Weights of a small transformer language model.
Size: width 320, 57.4M parameters.
Architecture: RMSNorm before each block, no biases in attention or MLP, a norm on each head, value embeddings, skips across layers, LayerScale.
Training: a variant of Adam for these matrices, 735M tokens, 7842 steps.
Each number is 50 + 10 x the weight over the matrix's rms, rounded and kept within 0 to 99. Layers, rows and columns count from 0.

# layer 5 attention query, 320x320, rms 0.0352, rows 47-61,111-125,175-188,239-252,302-316, columns 160-239
55 57 43 38 38 55 54 48 61 47 33 59 34 47 63 51 36 51 47 66 70 45 57 46 38 32 42 31 48 50 56 56 64 40 42 45 38 59 55 40 38 42 50 64 47 47 52 53 39 50 41 43 46 55 57 55 41 55 50 63 39 38 71 44 40 76 53 62 40 43 40 51 30 40 50 50 60 40 48 29
48 47 47 52 53 43 41 68 38 58 58 66 47 48 51 68 51 57 60 40 59 40 37 69 57 66 54 45 32 53 35 48 43 55 51 38 55 48 53 52 60 58 60 60 48 62 40 51 41 43 57 54 57 43 33 41 50 47 35 53 30 43 45 56 56 53 44 63 75 43 52 47 70 44 52 61 50 38 61 69
47 50 35 39 62 39 53 44 33 52 32 48 54 66 49 58 37 65 60 51 50 47 38 59 45 61 47 47 43 39 58 45 56 54 60 73 56 56 41 44 46 54 58 45 59 52 50 50 53 50 50 50 58 43 53 45 52 42 63 59 53 55 53 52 44 53 62 53 51 56 50 47 46 52 44 58 58 68 44 50
58 43 53 42 54 50 43 39 46 51 44 51 47 56 50 45 54 69 51 49 49 56 55 53 51 65 61 49 61 40 57 58 46 65 61 59 42 47 53 50 55 43 52 45 57 38 51 53 66 50 39 54 56 41 47 37 57 50 55 42 53 58 54 46 53 39 54 42 54 60 47 48 54 51 42 53 65 51 55 36
46 58 48 45 41 40 58 60 39 54 54 57 47 46 48 62 56 34 52 48 52 52 44 42 50 56 50 50 42 41 54 58 54 45 50 46 52 55 49 45 42 54 52 52 45 60 43 49 64 54 58 37 54 52 51 66 48 31 49 45 38 58 55 49 47 43 49 51 57 33 47 40 66 47 45 44 43 53 60 51
55 51 57 43 42 47 56 53 53 62 61 46 52 45 50 54 42 60 41 42 45 55 54 49 66 39 47 45 53 66 52 60 46 57 46 37 48 41 42 45 44 51 49 56 58 56 50 47 52 60 37 40 35 45 65 62 41 46 48 61 52 39 53 46 48 50 51 61 58 37 58 45 41 56 45 52 53 61 62 62
59 53 44 36 48 50 55 43 59 47 45 56 46 59 64 64 45 39 48 52 66 39 63 56 58 45 38 56 56 47 43 45 37 43 55 44 58 63 55 56 45 58 60 50 52 45 61 49 57 38 55 47 53 50 54 42 49 45 52 39 43 45 54 41 43 45 60 52 32 53 61 63 41 48 43 47 54 64 60 36
34 52 44 49 50 49 63 54 54 55 38 57 44 63 61 34 54 47 33 51 47 43 58 39 52 40 49 58 44 45 45 60 45 49 55 53 63 62 51 56 54 70 48 46 49 51 28 57 50 67 33 39 48 47 61 43 52 40 36 51 46 51 64 51 55 54 56 41 56 53 55 44 62 61 49 53 44 40 41 49
59 40 45 40 54 52 67 55 48 48 61 42 56 47 55 63 61 48 45 52 56 59 41 56 56 56 62 38 41 39 44 45 58 51 46 39 54 54 51 46 58 50 49 53 50 53 41 50 44 48 42 39 60 46 66 49 47 54 49 52 54 55 28 55 57 45 54 65 64 59 56 50 52 46 47 57 59 44 54 53
53 41 36 47 51 59 48 39 52 57 58 51 44 65 52 41 61 40 49 43 62 43 51 50 58 55 39 57 54 54 54 49 61 42 55 37 47 59 57 44 52 54 39 52 55 60 59 48 46 58 55 46 52 51 54 44 55 65 56 57 48 54 51 42 45 33 56 44 61 62 38 56 53 43 59 42 45 54 33 53
61 41 40 55 52 54 38 60 56 41 49 48 46 43 51 51 46 45 41 55 47 48 44 42 40 34 42 56 58 50 51 40 67 45 52 40 61 64 44 52 43 57 53 48 62 43 42 52 40 53 49 44 44 52 60 61 55 53 30 70 45 51 68 53 56 41 50 59 54 42 37 52 58 52 56 60 55 52 53 45
36 62 43 39 49 53 63 60 58 67 43 42 51 51 55 53 49 54 32 40 50 56 46 46 50 36 40 47 54 51 47 49 67 55 51 66 41 59 47 53 46 28 56 49 47 34 41 49 40 58 49 50 44 63 47 52 43 57 65 45 61 39 46 65 52 49 57 40 39 51 48 44 22 50 45 55 41 48 42 52
56 50 59 48 41 49 55 54 51 51 54 49 50 73 48 39 61 44 63 49 60 49 56 48 45 70 51 55 52 60 52 48 54 52 53 46 35 41 47 60 40 44 45 39 58 54 43 47 63 59 39 47 61 58 44 52 44 53 44 51 54 58 48 47 48 46 44 47 68 38 46 53 45 62 57 56 54 46 42 50
43 46 54 55 46 52 38 41 56 52 49 44 51 46 40 45 38 62 47 40 45 53 39 60 50 46 50 59 51 51 42 38 60 53 52 41 53 51 53 48 46 36 56 41 70 51 59 50 37 55 59 48 55 49 35 38 46 44 53 57 61 52 59 34 46 46 44 39 47 41 51 50 55 41 65 57 37 41 53 54
54 72 44 71 54 45 37 61 45 38 50 40 49 52 46 46 59 41 38 51 50 53 45 46 47 34 62 60 49 42 41 51 52 55 57 48 56 62 57 61 56 53 55 30 47 51 53 48 59 47 63 63 56 44 63 46 60 37 63 51 66 40 44 41 39 33 58 42 65 51 56 53 50 53 36 55 42 42 56 48
62 43 37 61 40 51 71 52 62 33 41 52 52 66 50 53 54 47 37 59 51 71 52 45 47 58 50 57 46 35 46 52 66 58 54 40 60 51 68 52 41 62 41 72 53 55 36 60 54 38 62 44 55 55 75 52 43 55 52 44 51 56 53 68 61 45 58 58 38 53 61 52 53 43 31 40 46 42 42 33
56 37 53 54 37 44 44 48 33 51 52 42 44 32 54 50 64 37 53 48 76 47 52 54 67 45 44 31 51 36 59 65 40 51 53 51 45 48 45 55 53 45 44 48 48 62 54 54 58 59 44 40 57 46 59 57 27 67 53 38 59 54 50 57 46 63 40 49 59 35 43 65 69 48 55 51 52 35 46 52
43 60 44 45 58 45 46 47 55 60 43 41 41 74 50 54 57 49 60 40 58 55 52 46 49 40 42 53 54 65 36 49 43 62 41 61 40 69 60 46 48 50 68 62 53 48 44 56 63 48 68 39 45 48 38 46 60 55 65 44 33 50 46 44 42 53 43 52 35 47 61 58 45 48 45 57 50 69 58 42
48 24 52 28 60 62 75 53 60 61 68 39 49 58 56 47 51 45 41 41 59 32 28 40 51 36 62 34 45 52 56 46 52 31 49 40 58 39 41 38 38 63 68 25 46 58 49 53 37 30 45 39 39 45 48 42 59 28 40 61 68 33 37 41 53 79 54 42 63 70 62 65 40 59 75 46 39 44 35 58
40 48 44 51 72 43 61 75 66 67 58 50 49 57 60 54 45 57 66 45 56 51 47 48 56 51 51 44 37 47 27 24 50 50 56 59 42 54 50 40 48 64 57 49 53 51 47 46 72 63 46 47 50 55 68 46 59 52 40 75 44 45 51 53 46 53 40 37 63 62 46 64 49 47 32 54 37 59 52 60
47 45 59 44 48 49 59 32 63 43 52 50 49 48 59 55 60 36 59 60 46 56 39 46 39 72 46 60 50 40 41 43 64 46 53 66 24 47 53 56 33 33 40 50 47 43 38 36 41 57 59 36 55 61 47 57 37 50 39 56 54 28 50 47 50 37 49 51 35 30 45 54 49 39 21 51 40 44 41 59
51 48 31 60 39 50 52 36 63 61 65 56 65 41 55 46 44 55 62 52 54 62 73 57 41 61 42 67 46 60 35 37 25 28 63 61 50 42 52 58 45 54 46 53 51 43 39 61 77 51 50 52 41 63 53 65 80 56 55 53 43 38 73 53 40 30 54 55 53 54 44 61 38 66 58 52 47 60 55 47
42 56 45 30 58 40 45 70 50 36 42 40 58 53 58 36 63 34 53 59 64 50 53 58 51 49 58 38 39 50 57 39 45 49 46 55 45 66 45 40 53 51 66 52 59 61 44 56 56 56 49 25 46 58 60 56 38 51 43 52 65 50 59 25 47 59 66 50 66 50 53 49 55 45 35 48 54 52 47 47
41 38 43 58 53 63 57 45 58 61 65 65 60 43 44 37 45 48 49 53 38 35 56 43 52 42 58 57 48 48 30 60 27 61 44 57 41 35 38 42 53 65 44 61 46 49 70 60 51 45 40 55 57 49 37 52 48 34 57 59 61 55 44 56 44 45 36 60 37 58 44 48 64 62 53 46 67 49 41 40
42 50 31 41 41 58 34 40 31 43 50 51 62 46 58 32 48 37 31 38 42 36 39 55 60 45 46 51 44 47 37 44 49 71 49 70 43 62 32 61 46 55 32 50 64 65 42 49 45 42 32 32 47 50 40 51 41 66 48 48 56 26 43 47 52 50 62 43 52 50 53 55 41 50 49 59 53 51 50 54
48 62 47 36 49 54 63 27 40 67 56 61 51 63 54 39 52 55 29 52 54 57 42 49 48 37 51 51 52 50 41 61 69 38 58 35 63 37 50 64 43 29 49 64 65 54 32 41 51 46 41 70 47 62 67 45 42 59 47 51 55 53 58 30 34 48 52 49 54 51 43 53 36 57 28 55 34 52 48 48
46 65 61 46 44 58 42 39 55 55 53 44 39 58 42 68 44 47 36 47 50 63 22 29 39 54 40 54 33 58 58 51 57 60 39 17 43 44 78 59 43 40 58 33 75 68 58 54 45 62 60 62 39 39 41 49 47 39 78 49 48 62 49 64 54 55 58 56 46 49 64 53 37 52 49 39 63 41 56 68
51 33 35 70 41 44 50 63 38 33 36 46 70 60 50 64 36 46 44 28 35 62 46 56 33 42 57 70 59 51 31 66 67 71 48 58 52 50 43 55 38 30 36 54 35 65 23 50 45 61 49 47 32 52 44 54 53 51 62 48 42 34 59 57 39 52 44 48 37 57 48 50 26 61 46 62 48 59 60 52
53 55 54 50 38 39 55 46 39 36 57 58 77 42 62 44 54 43 49 51 25 65 73 57 39 55 59 49 55 40 51 57 68 51 56 59 63 58 46 71 53 43 48 73 57 57 62 66 43 50 62 46 39 69 55 50 52 58 46 48 60 38 48 63 45 36 53 59 49 59 56 51 49 50 35 60 39 69 51 40
38 43 61 45 47 65 58 27 62 45 50 51 62 55 63 42 54 68 69 51 42 59 71 46 40 52 49 51 57 26 40 36 50 30 42 48 48 37 75 30 60 31 50 40 45 40 47 46 48 58 62 39 72 37 29 43 35 47 47 43 44 52 41 45 46 39 40 42 49 45 43 43 42 62 71 48 57 48 48 52
54 50 54 68 45 57 57 45 59 55 36 48 58 55 64 68 56 43 42 63 57 31 53 61 56 54 57 63 40 56 40 47 57 45 51 54 38 40 68 35 50 74 71 65 41 49 53 56 57 46 43 79 46 51 59 57 51 52 56 54 47 64 57 61 59 70 47 52 63 49 50 67 41 54 54 45 63 48 47 45
49 54 48 46 33 43 52 60 50 52 50 43 46 59 60 49 40 50 46 47 58 49 48 55 53 54 39 43 54 62 61 42 49 52 48 56 64 43 56 43 55 60 63 62 49 53 51 59 49 51 50 43 50 49 49 57 61 43 47 47 58 48 39 40 53 59 60 55 52 53 59 57 53 49 51 60 59 52 53 41
50 45 41 40 55 70 43 63 47 50 51 56 46 52 53 48 38 60 53 53 39 58 47 38 50 58 39 43 51 40 55 46 45 63 43 37 47 56 33 57 56 40 51 45 44 51 55 53 60 47 37 48 46 49 49 52 53 58 39 67 63 37 43 37 53 61 51 48 33 49 65 45 40 66 39 44 45 51 44 45
56 32 62 49 73 43 52 47 54 49 35 58 64 50 32 52 60 54 61 47 60 29 42 62 48 41 33 50 59 49 44 52 35 55 49 65 62 68 30 48 35 56 57 37 60 53 46 36 56 49 56 38 38 54 45 50 56 56 49 48 48 48 58 38 60 39 56 53 53 48 52 40 33 47 61 58 53 49 53 62
59 68 55 52 58 46 59 59 61 63 51 61 49 61 46 38 36 55 50 64 52 43 54 51 70 59 51 50 47 61 64 56 53 60 46 62 50 45 44 65 49 52 59 59 38 47 53 49 43 57 54 48 44 55 44 47 42 63 64 62 46 59 50 53 44 40 57 38 43 51 51 44 51 52 37 60 56 48 57 38
41 51 41 40 58 43 58 41 54 73 49 52 47 39 39 59 48 51 43 56 59 38 55 60 32 41 43 52 43 52 59 39 55 57 45 57 52 64 57 37 47 55 39 27 52 39 53 48 46 56 63 39 48 54 48 56 56 47 57 38 69 34 49 54 58 59 57 50 53 35 50 39 50 48 56 50 49 46 54 47
51 46 38 27 63 44 39 56 38 46 61 38 49 46 54 50 55 48 28 74 49 46 50 49 56 57 37 43 63 48 50 48 32 37 61 34 42 54 53 40 65 46 50 61 55 43 49 60 63 63 47 67 61 47 56 42 57 43 58 37 60 62 45 42 44 63 50 62 48 64 47 41 67 43 53 51 69 64 46 50
49 46 47 30 48 45 56 47 37 52 42 58 44 53 38 50 56 51 41 53 45 54 59 54 41 62 31 57 35 52 61 40 66 59 54 43 62 53 40 34 53 42 45 50 50 50 48 62 42 45 48 48 49 56 47 65 48 50 69 52 63 41 57 33 55 68 53 43 56 47 45 58 46 54 48 59 45 48 44 53
44 54 59 42 32 55 50 48 48 67 50 58 49 48 41 48 51 46 65 54 36 54 47 59 60 41 38 52 44 50 53 53 29 59 47 47 60 76 50 65 43 68 58 54 63 41 59 36 37 71 49 46 43 41 33 38 58 43 42 43 55 40 50 39 37 60 66 53 42 47 47 41 40 43 52 53 62 19 45 65
42 46 60 33 46 59 34 53 63 41 55 39 46 37 57 50 48 41 48 71 44 71 47 45 25 46 31 44 33 54 55 40 44 52 51 43 61 53 25 38 48 47 42 41 68 40 52 63 46 49 41 39 53 52 64 51 26 37 52 46 62 47 46 50 49 44 46 48 46 55 57 66 62 52 56 46 45 55 44 43
37 32 54 50 58 47 54 41 37 40 41 36 61 49 48 58 38 39 40 46 51 25 62 51 72 63 57 62 50 49 42 48 41 63 51 49 62 34 31 63 53 30 46 38 61 62 42 48 46 70 47 48 56 51 53 29 61 67 40 66 49 45 49 63 58 46 46 40 62 48 56 47 41 52 43 47 59 49 53 71
56 49 42 56 67 61 45 36 42 34 51 47 42 46 43 54 63 49 63 35 29 46 48 20 70 47 76 59 50 48 39 45 46 50 35 44 47 56 56 68 42 37 45 60 60 53 48 40 49 58 38 59 48 43 48 44 52 63 42 51 52 46 52 57 50 41 51 40 41 54 54 56 25 56 53 41 48 36 59 60
51 46 48 73 40 54 51 31 44 49 54 45 43 42 62 29 56 42 46 39 49 47 36 56 51 45 44 47 64 59 42 42 52 67 45 60 39 43 40 58 47 47 48 56 69 53 47 42 55 35 55 39 49 30 53 39 61 60 63 54 57 56 46 45 43 52 41 38 56 46 47 44 58 45 50 46 50 50 47 43
48 39 58 43 44 55 48 50 59 42 26 55 64 63 60 41 53 44 49 54 57 54 54 48 59 59 51 44 71 34 34 55 39 44 52 58 56 51 75 67 43 51 38 47 50 55 51 50 60 58 54 42 47 56 60 41 57 57 50 52 31 53 47 47 40 51 62 65 56 49 52 46 48 39 43 49 38 61 55 60
47 38 54 34 56 43 63 44 52 59 49 35 56 64 42 43 63 33 27 40 41 57 68 45 41 43 55 64 50 59 37 66 49 24 42 71 61 35 67 43 49 60 42 39 51 57 70 53 49 43 67 57 66 51 60 48 55 66 64 56 63 68 55 75 43 30 52 70 64 49 49 51 40 39 54 46 28 50 33 58
42 51 37 30 72 41 52 37 53 53 60 28 30 36 50 68 63 39 49 48 83 62 44 42 45 54 47 52 69 49 46 57 35 10 53 72 33 22 49 60 53 72 21 48 49 50 56 36 75 57 58 61 76 45 54 79 18 53 39 38 61 55 52 59 48 51 16 29 67 27 35 46 36 52 51 48 44 42 39 31
44 73 48 50 41 48 26 51 47 44 28 63 58 43 29 52 68 50 43 55 54 62 53 58 32 52 52 59 38 59 52 49 68 55 44 75 43 72 72 41 49 54 68 70 60 53 61 35 65 68 45 32 24 71 49 56 66 62 56 61 54 47 53 60 52 43 38 76 54 57 82 26 58 51 66 55 79 59 54 49
40 49 87 35 34 57 44 50 49 70 68 55 55 67 51 33 49 34 61 39 68 45 41 63 32 00 64 50 49 60 58 32 48 20 55 49 66 47 71 53 47 71 61 30 51 59 38 61 50 47 63 44 56 49 05 26 48 61 59 38 49 31 21 54 39 40 54 46 73 42 28 90 32 48 78 50 56 60 44 80
43 48 40 38 85 59 49 44 83 50 43 46 58 55 56 52 36 48 54 49 48 52 58 56 46 21 54 21 42 48 49 26 19 27 55 50 53 39 44 41 58 28 31 24 46 39 54 57 55 60 48 43 51 51 26 43 50 46 56 56 74 62 38 37 33 47 40 55 38 65 63 31 59 58 48 56 56 46 48 54
29 44 25 36 67 34 48 29 24 45 28 51 65 59 60 45 46 44 48 23 31 38 33 38 55 52 31 63 21 53 43 69 61 77 39 56 42 31 52 57 58 53 57 45 41 60 37 37 58 50 52 67 35 50 21 41 58 32 54 66 70 43 40 38 43 40 44 35 44 46 43 40 49 46 28 60 26 35 59 63
47 54 43 56 37 41 53 43 36 55 59 46 65 47 45 52 68 67 70 35 54 55 26 47 49 36 40 55 48 53 43 62 50 43 57 64 51 54 66 53 43 76 41 58 36 38 37 64 63 54 55 54 42 46 37 52 57 54 55 58 47 53 47 84 67 35 75 52 41 65 34 38 54 62 54 60 51 42 63 62
49 56 54 34 58 45 51 65 74 46 58 44 38 25 52 38 62 34 61 58 45 51 64 67 55 53 54 44 43 49 44 43 51 66 50 61 42 64 33 48 52 43 52 40 57 42 53 60 55 53 67 64 46 51 55 43 37 53 45 37 74 57 70 28 09 51 54 54 62 30 58 70 70 53 47 46 50 33 45 56
48 55 59 72 15 46 36 56 29 27 39 43 58 53 37 24 47 48 45 59 36 55 63 40 45 71 33 52 44 48 58 60 38 55 37 48 46 51 47 75 48 32 41 39 51 59 33 54 64 56 60 49 34 60 42 43 43 68 32 47 40 59 49 32 35 41 40 79 46 76 43 48 29 59 62 53 57 67 41 35
56 35 48 61 41 58 61 68 47 41 57 42 45 37 57 33 40 43 40 61 52 64 35 48 56 64 43 56 53 40 39 59 51 68 52 80 53 44 37 34 35 67 40 50 53 47 63 51 72 40 34 44 29 62 65 56 49 50 58 39 53 36 65 60 43 39 54 32 47 50 57 53 60 55 30 46 39 65 68 31
36 57 68 20 56 41 62 47 79 36 54 62 48 77 25 26 58 47 31 49 53 76 68 34 38 29 58 44 66 58 31 61 35 39 62 84 29 27 47 65 45 43 56 35 56 34 49 57 56 43 51 53 46 51 56 54 36 61 51 46 54 39 69 37 42 49 42 34 46 37 77 77 53 81 28 49 40 31 65 41
52 50 68 55 43 57 44 48 41 58 52 56 44 52 42 60 44 44 22 52 58 37 52 42 45 44 52 59 60 57 47 52 50 57 53 55 54 35 60 80 39 37 42 38 53 75 53 45 47 57 65 61 39 48 57 50 34 64 48 50 43 52 47 40 55 54 54 46 64 51 59 68 43 46 64 43 69 55 55 52
56 68 50 50 52 59 57 33 36 57 60 42 62 45 51 57 34 59 24 36 71 38 43 66 31 41 48 72 51 72 71 24 58 48 61 39 68 60 49 15 46 54 50 68 26 60 35 43 49 62 52 49 59 50 44 35 43 58 48 28 33 48 45 74 66 44 63 40 49 42 59 74 30 55 61 56 49 86 51 63
41 53 39 21 50 50 47 65 41 64 66 44 53 65 66 63 57 40 31 53 22 38 65 52 59 48 55 13 29 64 34 64 69 59 48 46 49 65 45 32 43 55 57 65 54 40 56 74 58 55 60 44 46 49 64 62 64 46 56 39 66 42 61 58 55 33 58 36 47 56 55 47 59 52 47 50 29 43 53 55
54 90 51 39 52 50 41 52 60 34 42 57 45 39 59 24 70 55 33 45 46 56 55 47 33 61 48 46 48 48 50 56 44 53 50 32 47 65 45 31 62 49 45 32 55 46 41 57 44 67 52 57 44 50 44 39 60 64 49 30 50 45 39 65 42 24 56 60 35 55 52 50 65 66 51 47 54 37 53 80
55 50 43 60 64 52 69 58 51 67 49 09 47 46 51 63 47 43 53 43 45 34 53 57 57 21 34 42 68 46 47 64 49 32 54 34 52 53 75 60 61 74 57 38 51 37 79 56 41 47 55 61 55 45 82 51 49 61 64 30 62 77 80 49 56 40 51 53 39 52 42 64 50 31 69 47 50 45 33 67
48 47 62 55 67 47 46 53 59 63 49 30 31 39 51 71 50 63 46 51 70 48 23 47 57 37 36 47 58 54 39 29 32 24 59 47 48 33 42 44 60 58 50 50 39 33 45 30 46 70 52 65 71 60 56 49 51 52 56 33 55 53 60 47 44 49 29 51 37 40 52 45 44 43 64 59 31 61 39 29
38 43 58 45 50 39 59 37 42 43 48 51 46 68 47 67 65 61 40 43 57 55 64 44 36 53 48 63 22 46 46 52 58 46 61 46 52 55 68 43 47 42 50 70 47 55 54 61 60 51 52 52 45 54 57 70 43 64 58 59 44 47 56 56 46 54 42 50 51 40 67 50 61 55 34 56 58 82 45 46
38 57 73 49 52 47 58 45 36 64 68 73 30 61 36 69 59 50 65 54 75 26 51 48 35 44 40 51 36 41 50 51 55 38 43 50 51 67 47 52 37 55 53 52 45 45 48 56 44 63 65 63 39 52 41 50 54 65 73 50 61 40 49 44 46 34 64 63 66 61 36 73 45 37 65 55 56 63 52 67
37 51 50 35 66 48 43 45 68 46 48 51 47 53 49 50 32 44 70 47 47 41 72 45 66 52 71 51 60 49 46 48 32 53 46 54 59 52 38 52 55 38 38 29 41 31 49 49 48 47 45 54 32 58 45 38 35 66 69 75 48 62 18 54 50 48 52 67 60 51 49 35 76 40 72 48 46 32 61 42
42 59 31 32 41 44 66 24 54 47 58 37 58 52 64 55 61 59 65 32 58 32 26 51 57 51 38 42 49 76 58 49 66 61 56 40 36 38 55 50 63 60 68 50 38 49 58 32 51 54 56 62 52 30 58 38 48 05 66 44 72 53 61 55 39 36 31 32 31 51 32 58 43 62 51 60 36 39 40 70
63 58 55 61 60 56 63 48 41 61 66 45 69 30 61 52 68 56 82 50 45 54 54 50 61 52 64 79 49 67 63 51 59 41 41 68 77 44 43 62 39 63 55 70 68 35 52 47 57 58 66 43 35 51 57 57 59 53 48 54 51 58 38 74 34 39 81 64 44 61 27 58 51 55 64 67 56 53 63 58
48 51 37 51 48 53 51 48 59 46 42 51 49 57 54 34 51 34 51 54 31 30 74 65 62 51 51 40 69 56 52 39 61 62 45 58 60 75 40 58 60 54 59 40 69 41 42 48 55 66 61 57 55 62 52 70 41 51 52 27 71 60 56 56 46 51 56 35 62 30 40 65 46 28 49 57 29 43 43 51
49 42 52 58 46 48 41 44 48 55 21 36 37 68 54 57 59 62 59 61 40 71 48 57 52 55 37 36 53 60 47 56 55 22 40 37 44 45 29 56 55 47 45 53 68 57 58 69 54 48 64 54 66 40 51 45 55 62 51 24 45 77 33 54 51 45 50 55 70 70 51 56 43 62 61 51 59 77 32 51
60 40 46 69 53 53 47 43 69 63 53 58 50 46 45 55 47 52 52 54 70 62 48 52 60 66 63 46 42 34 26 80 46 47 46 66 30 52 48 53 41 63 58 79 42 70 66 50 52 41 36 34 46 65 42 49 34 40 54 50 70 38 56 74 42 48 63 38 50 52 46 45 62 53 49 53 39 44 60 21
51 58 54 45 50 24 56 41 64 49 48 49 48 53 33 42 52 36 52 53 51 49 49 42 62 51 42 58 49 45 47 71 49 51 60 62 40 27 37 45 65 63 43 42 36 24 48 63 45 58 38 64 23 60 42 46 30 63 70 52 64 41 64 47 52 42 44 46 31 51 56 69 59 70 47 51 46 27 60 31
48 54 59 42 30 49 49 46 59 50 62 55 21 52 58 64 43 38 32 44 50 40 37 51 46 50 43 37 60 43 42 61 57 54 53 33 56 46 54 41 56 62 59 49 54 70 48 53 46 52 52 64 70 45 41 50 53 55 51 32 57 53 45 44 65 45 43 48 70 59 47 62 62 45 39 43 67 60 49 62
43 47 47 55 66 64 58 61 44 39 57 61 51 44 65 50 41 53 37 42 73 38 50 64 43 50 52 48 37 46 46 47 51 45 52 57 55 57 46 48 44 65 52 65 32 45 61 52 47 65 64 65 54 69 68 61 33 48 47 56 20 50 60 61 63 43 62 33 70 46 55 67 34 47 54 52 49 51 76 36
59 43 35 54 52 48 37 66 45 42 55 43 52 43 60 38 60 60 39 55 36 65 63 56 59 34 59 16 38 63 45 51 47 56 55 47 38 45 31 47 37 69 46 53 39 46 59 55 58 40 50 49 57 62 49 43 47 28 48 20 61 56 75 36 47 35 33 54 35 46 46 55 58 65 56 38 39 37 57 56
# layer 5 attention key, 64x320, rms 0.0362, rows 46-60, columns 160-239
37 32 70 64 33 57 65 22 47 19 53 48 44 48 27 47 52 47 42 76 38 58 29 48 42 49 45 53 42 49 64 63 47 70 56 64 77 42 61 59 36 53 26 52 36 41 58 47 59 44 49 48 39 48 50 57 33 43 51 69 39 51 58 61 49 51 62 50 44 71 37 38 19 33 46 29 60 48 37 28
53 42 31 54 38 41 44 42 48 42 45 62 25 49 65 46 36 51 53 67 54 49 58 45 57 42 40 43 33 41 65 49 52 56 34 42 30 36 63 47 51 52 55 40 42 51 47 69 42 44 48 40 41 51 45 53 37 35 50 50 52 58 45 36 73 56 44 32 49 42 40 46 48 57 49 76 49 63 63 43
53 47 67 56 53 53 62 46 55 43 64 54 72 48 37 49 67 42 55 55 31 53 46 53 55 57 40 49 40 40 55 56 51 41 66 46 37 57 26 47 38 48 36 59 64 51 57 48 41 52 57 60 48 52 73 51 35 60 39 52 48 51 39 60 35 47 38 46 40 58 51 50 59 41 58 47 27 34 28 49
50 59 52 32 54 67 51 34 47 37 63 60 56 43 54 63 52 62 44 45 58 50 45 42 40 64 38 46 61 65 44 60 60 67 69 62 43 51 54 59 48 58 48 40 62 41 29 35 40 52 57 48 43 72 36 44 39 53 63 43 35 72 34 54 51 49 67 50 60 41 25 50 67 52 39 56 51 50 58 53
64 56 44 51 66 21 71 69 44 66 40 59 49 59 41 39 39 53 38 70 51 60 44 52 63 38 53 45 56 47 34 64 40 57 47 46 62 44 55 57 57 67 29 59 45 45 68 70 52 48 44 60 41 53 54 51 57 58 46 59 43 52 41 39 45 54 49 57 65 75 52 50 44 57 42 57 26 49 49 52
55 38 55 41 52 40 34 67 47 45 60 27 44 37 54 73 44 55 42 59 68 67 41 47 47 55 60 39 53 61 50 53 53 53 45 48 55 50 45 51 47 33 66 54 58 49 56 39 42 63 57 67 41 60 63 48 58 52 53 48 50 43 41 32 70 45 63 66 65 49 58 46 50 40 53 47 50 44 60 55
57 68 55 60 40 74 46 66 52 48 47 55 41 70 68 47 42 55 58 77 40 45 40 53 43 52 59 69 43 64 25 64 33 39 55 48 43 58 58 62 51 59 38 28 40 54 30 31 40 53 32 43 54 49 52 47 49 56 56 41 36 51 36 46 72 49 47 48 47 56 41 50 58 49 58 51 54 49 36 59
54 47 48 43 62 65 62 50 50 60 61 42 55 64 56 38 35 40 23 59 56 67 60 49 66 52 46 55 42 78 42 41 41 65 45 55 52 21 44 67 72 49 47 36 58 30 54 37 47 59 44 30 54 58 43 44 36 36 41 44 59 45 45 43 47 56 39 31 64 73 37 54 49 74 30 56 31 62 74 45
45 53 29 60 28 69 69 50 32 49 38 34 33 40 57 44 51 60 39 54 50 44 38 46 54 51 47 34 27 38 54 53 34 39 54 35 62 67 64 56 58 54 42 53 51 28 49 38 50 49 56 54 28 43 52 46 57 38 51 67 69 47 68 63 36 34 59 54 58 49 60 33 53 57 59 59 49 50 42 48
54 51 58 60 45 28 50 64 48 51 35 40 42 71 58 32 41 44 55 44 58 48 47 52 50 47 56 46 60 58 54 42 47 38 61 49 48 52 53 30 46 37 40 63 60 55 52 65 48 51 31 66 56 42 56 41 59 45 46 50 51 39 43 43 48 58 38 57 65 51 59 33 39 40 55 56 32 47 57 52
39 49 56 54 41 43 46 44 29 48 25 79 48 53 49 58 33 57 66 60 66 30 55 47 38 53 55 64 37 40 55 45 36 50 66 81 52 69 50 37 48 40 53 48 44 50 60 54 40 49 51 54 57 37 37 48 50 27 48 39 45 46 67 54 50 35 64 41 58 55 52 59 54 29 53 53 67 54 63 55
42 41 36 47 36 76 50 31 49 48 66 56 41 51 48 64 59 38 21 39 67 51 37 60 27 47 53 59 49 33 65 42 65 74 58 37 56 24 54 45 50 58 50 31 47 49 42 54 53 68 35 52 58 43 63 48 31 30 48 62 53 55 66 52 56 44 58 50 69 63 51 46 53 52 39 53 61 38 29 49
57 70 62 56 43 40 49 56 51 58 51 43 27 50 41 51 49 59 74 44 66 43 58 57 58 52 38 34 51 51 62 51 68 56 58 47 36 31 36 49 35 49 56 51 49 49 52 43 45 48 58 56 49 46 63 53 58 48 52 52 42 55 40 35 50 65 53 78 61 56 39 45 29 44 68 53 55 45 68 59
48 63 44 32 63 49 60 60 40 58 53 54 39 60 50 43 29 52 61 63 48 45 56 56 59 68 53 26 40 28 59 74 40 70 31 49 59 65 53 65 67 45 41 34 69 47 64 54 64 51 52 42 57 47 39 57 40 61 40 57 55 35 24 42 23 59 53 55 52 42 29 56 62 28 66 42 46 63 48 55
54 45 31 46 47 36 64 43 28 36 42 56 55 41 47 57 41 37 55 37 59 39 19 51 57 29 51 44 60 50 35 53 49 56 53 56 42 44 56 46 64 45 43 55 51 60 46 54 56 41 36 64 59 37 68 54 64 48 48 60 56 41 69 52 54 66 40 29 62 59 58 48 64 57 46 50 60 65 50 52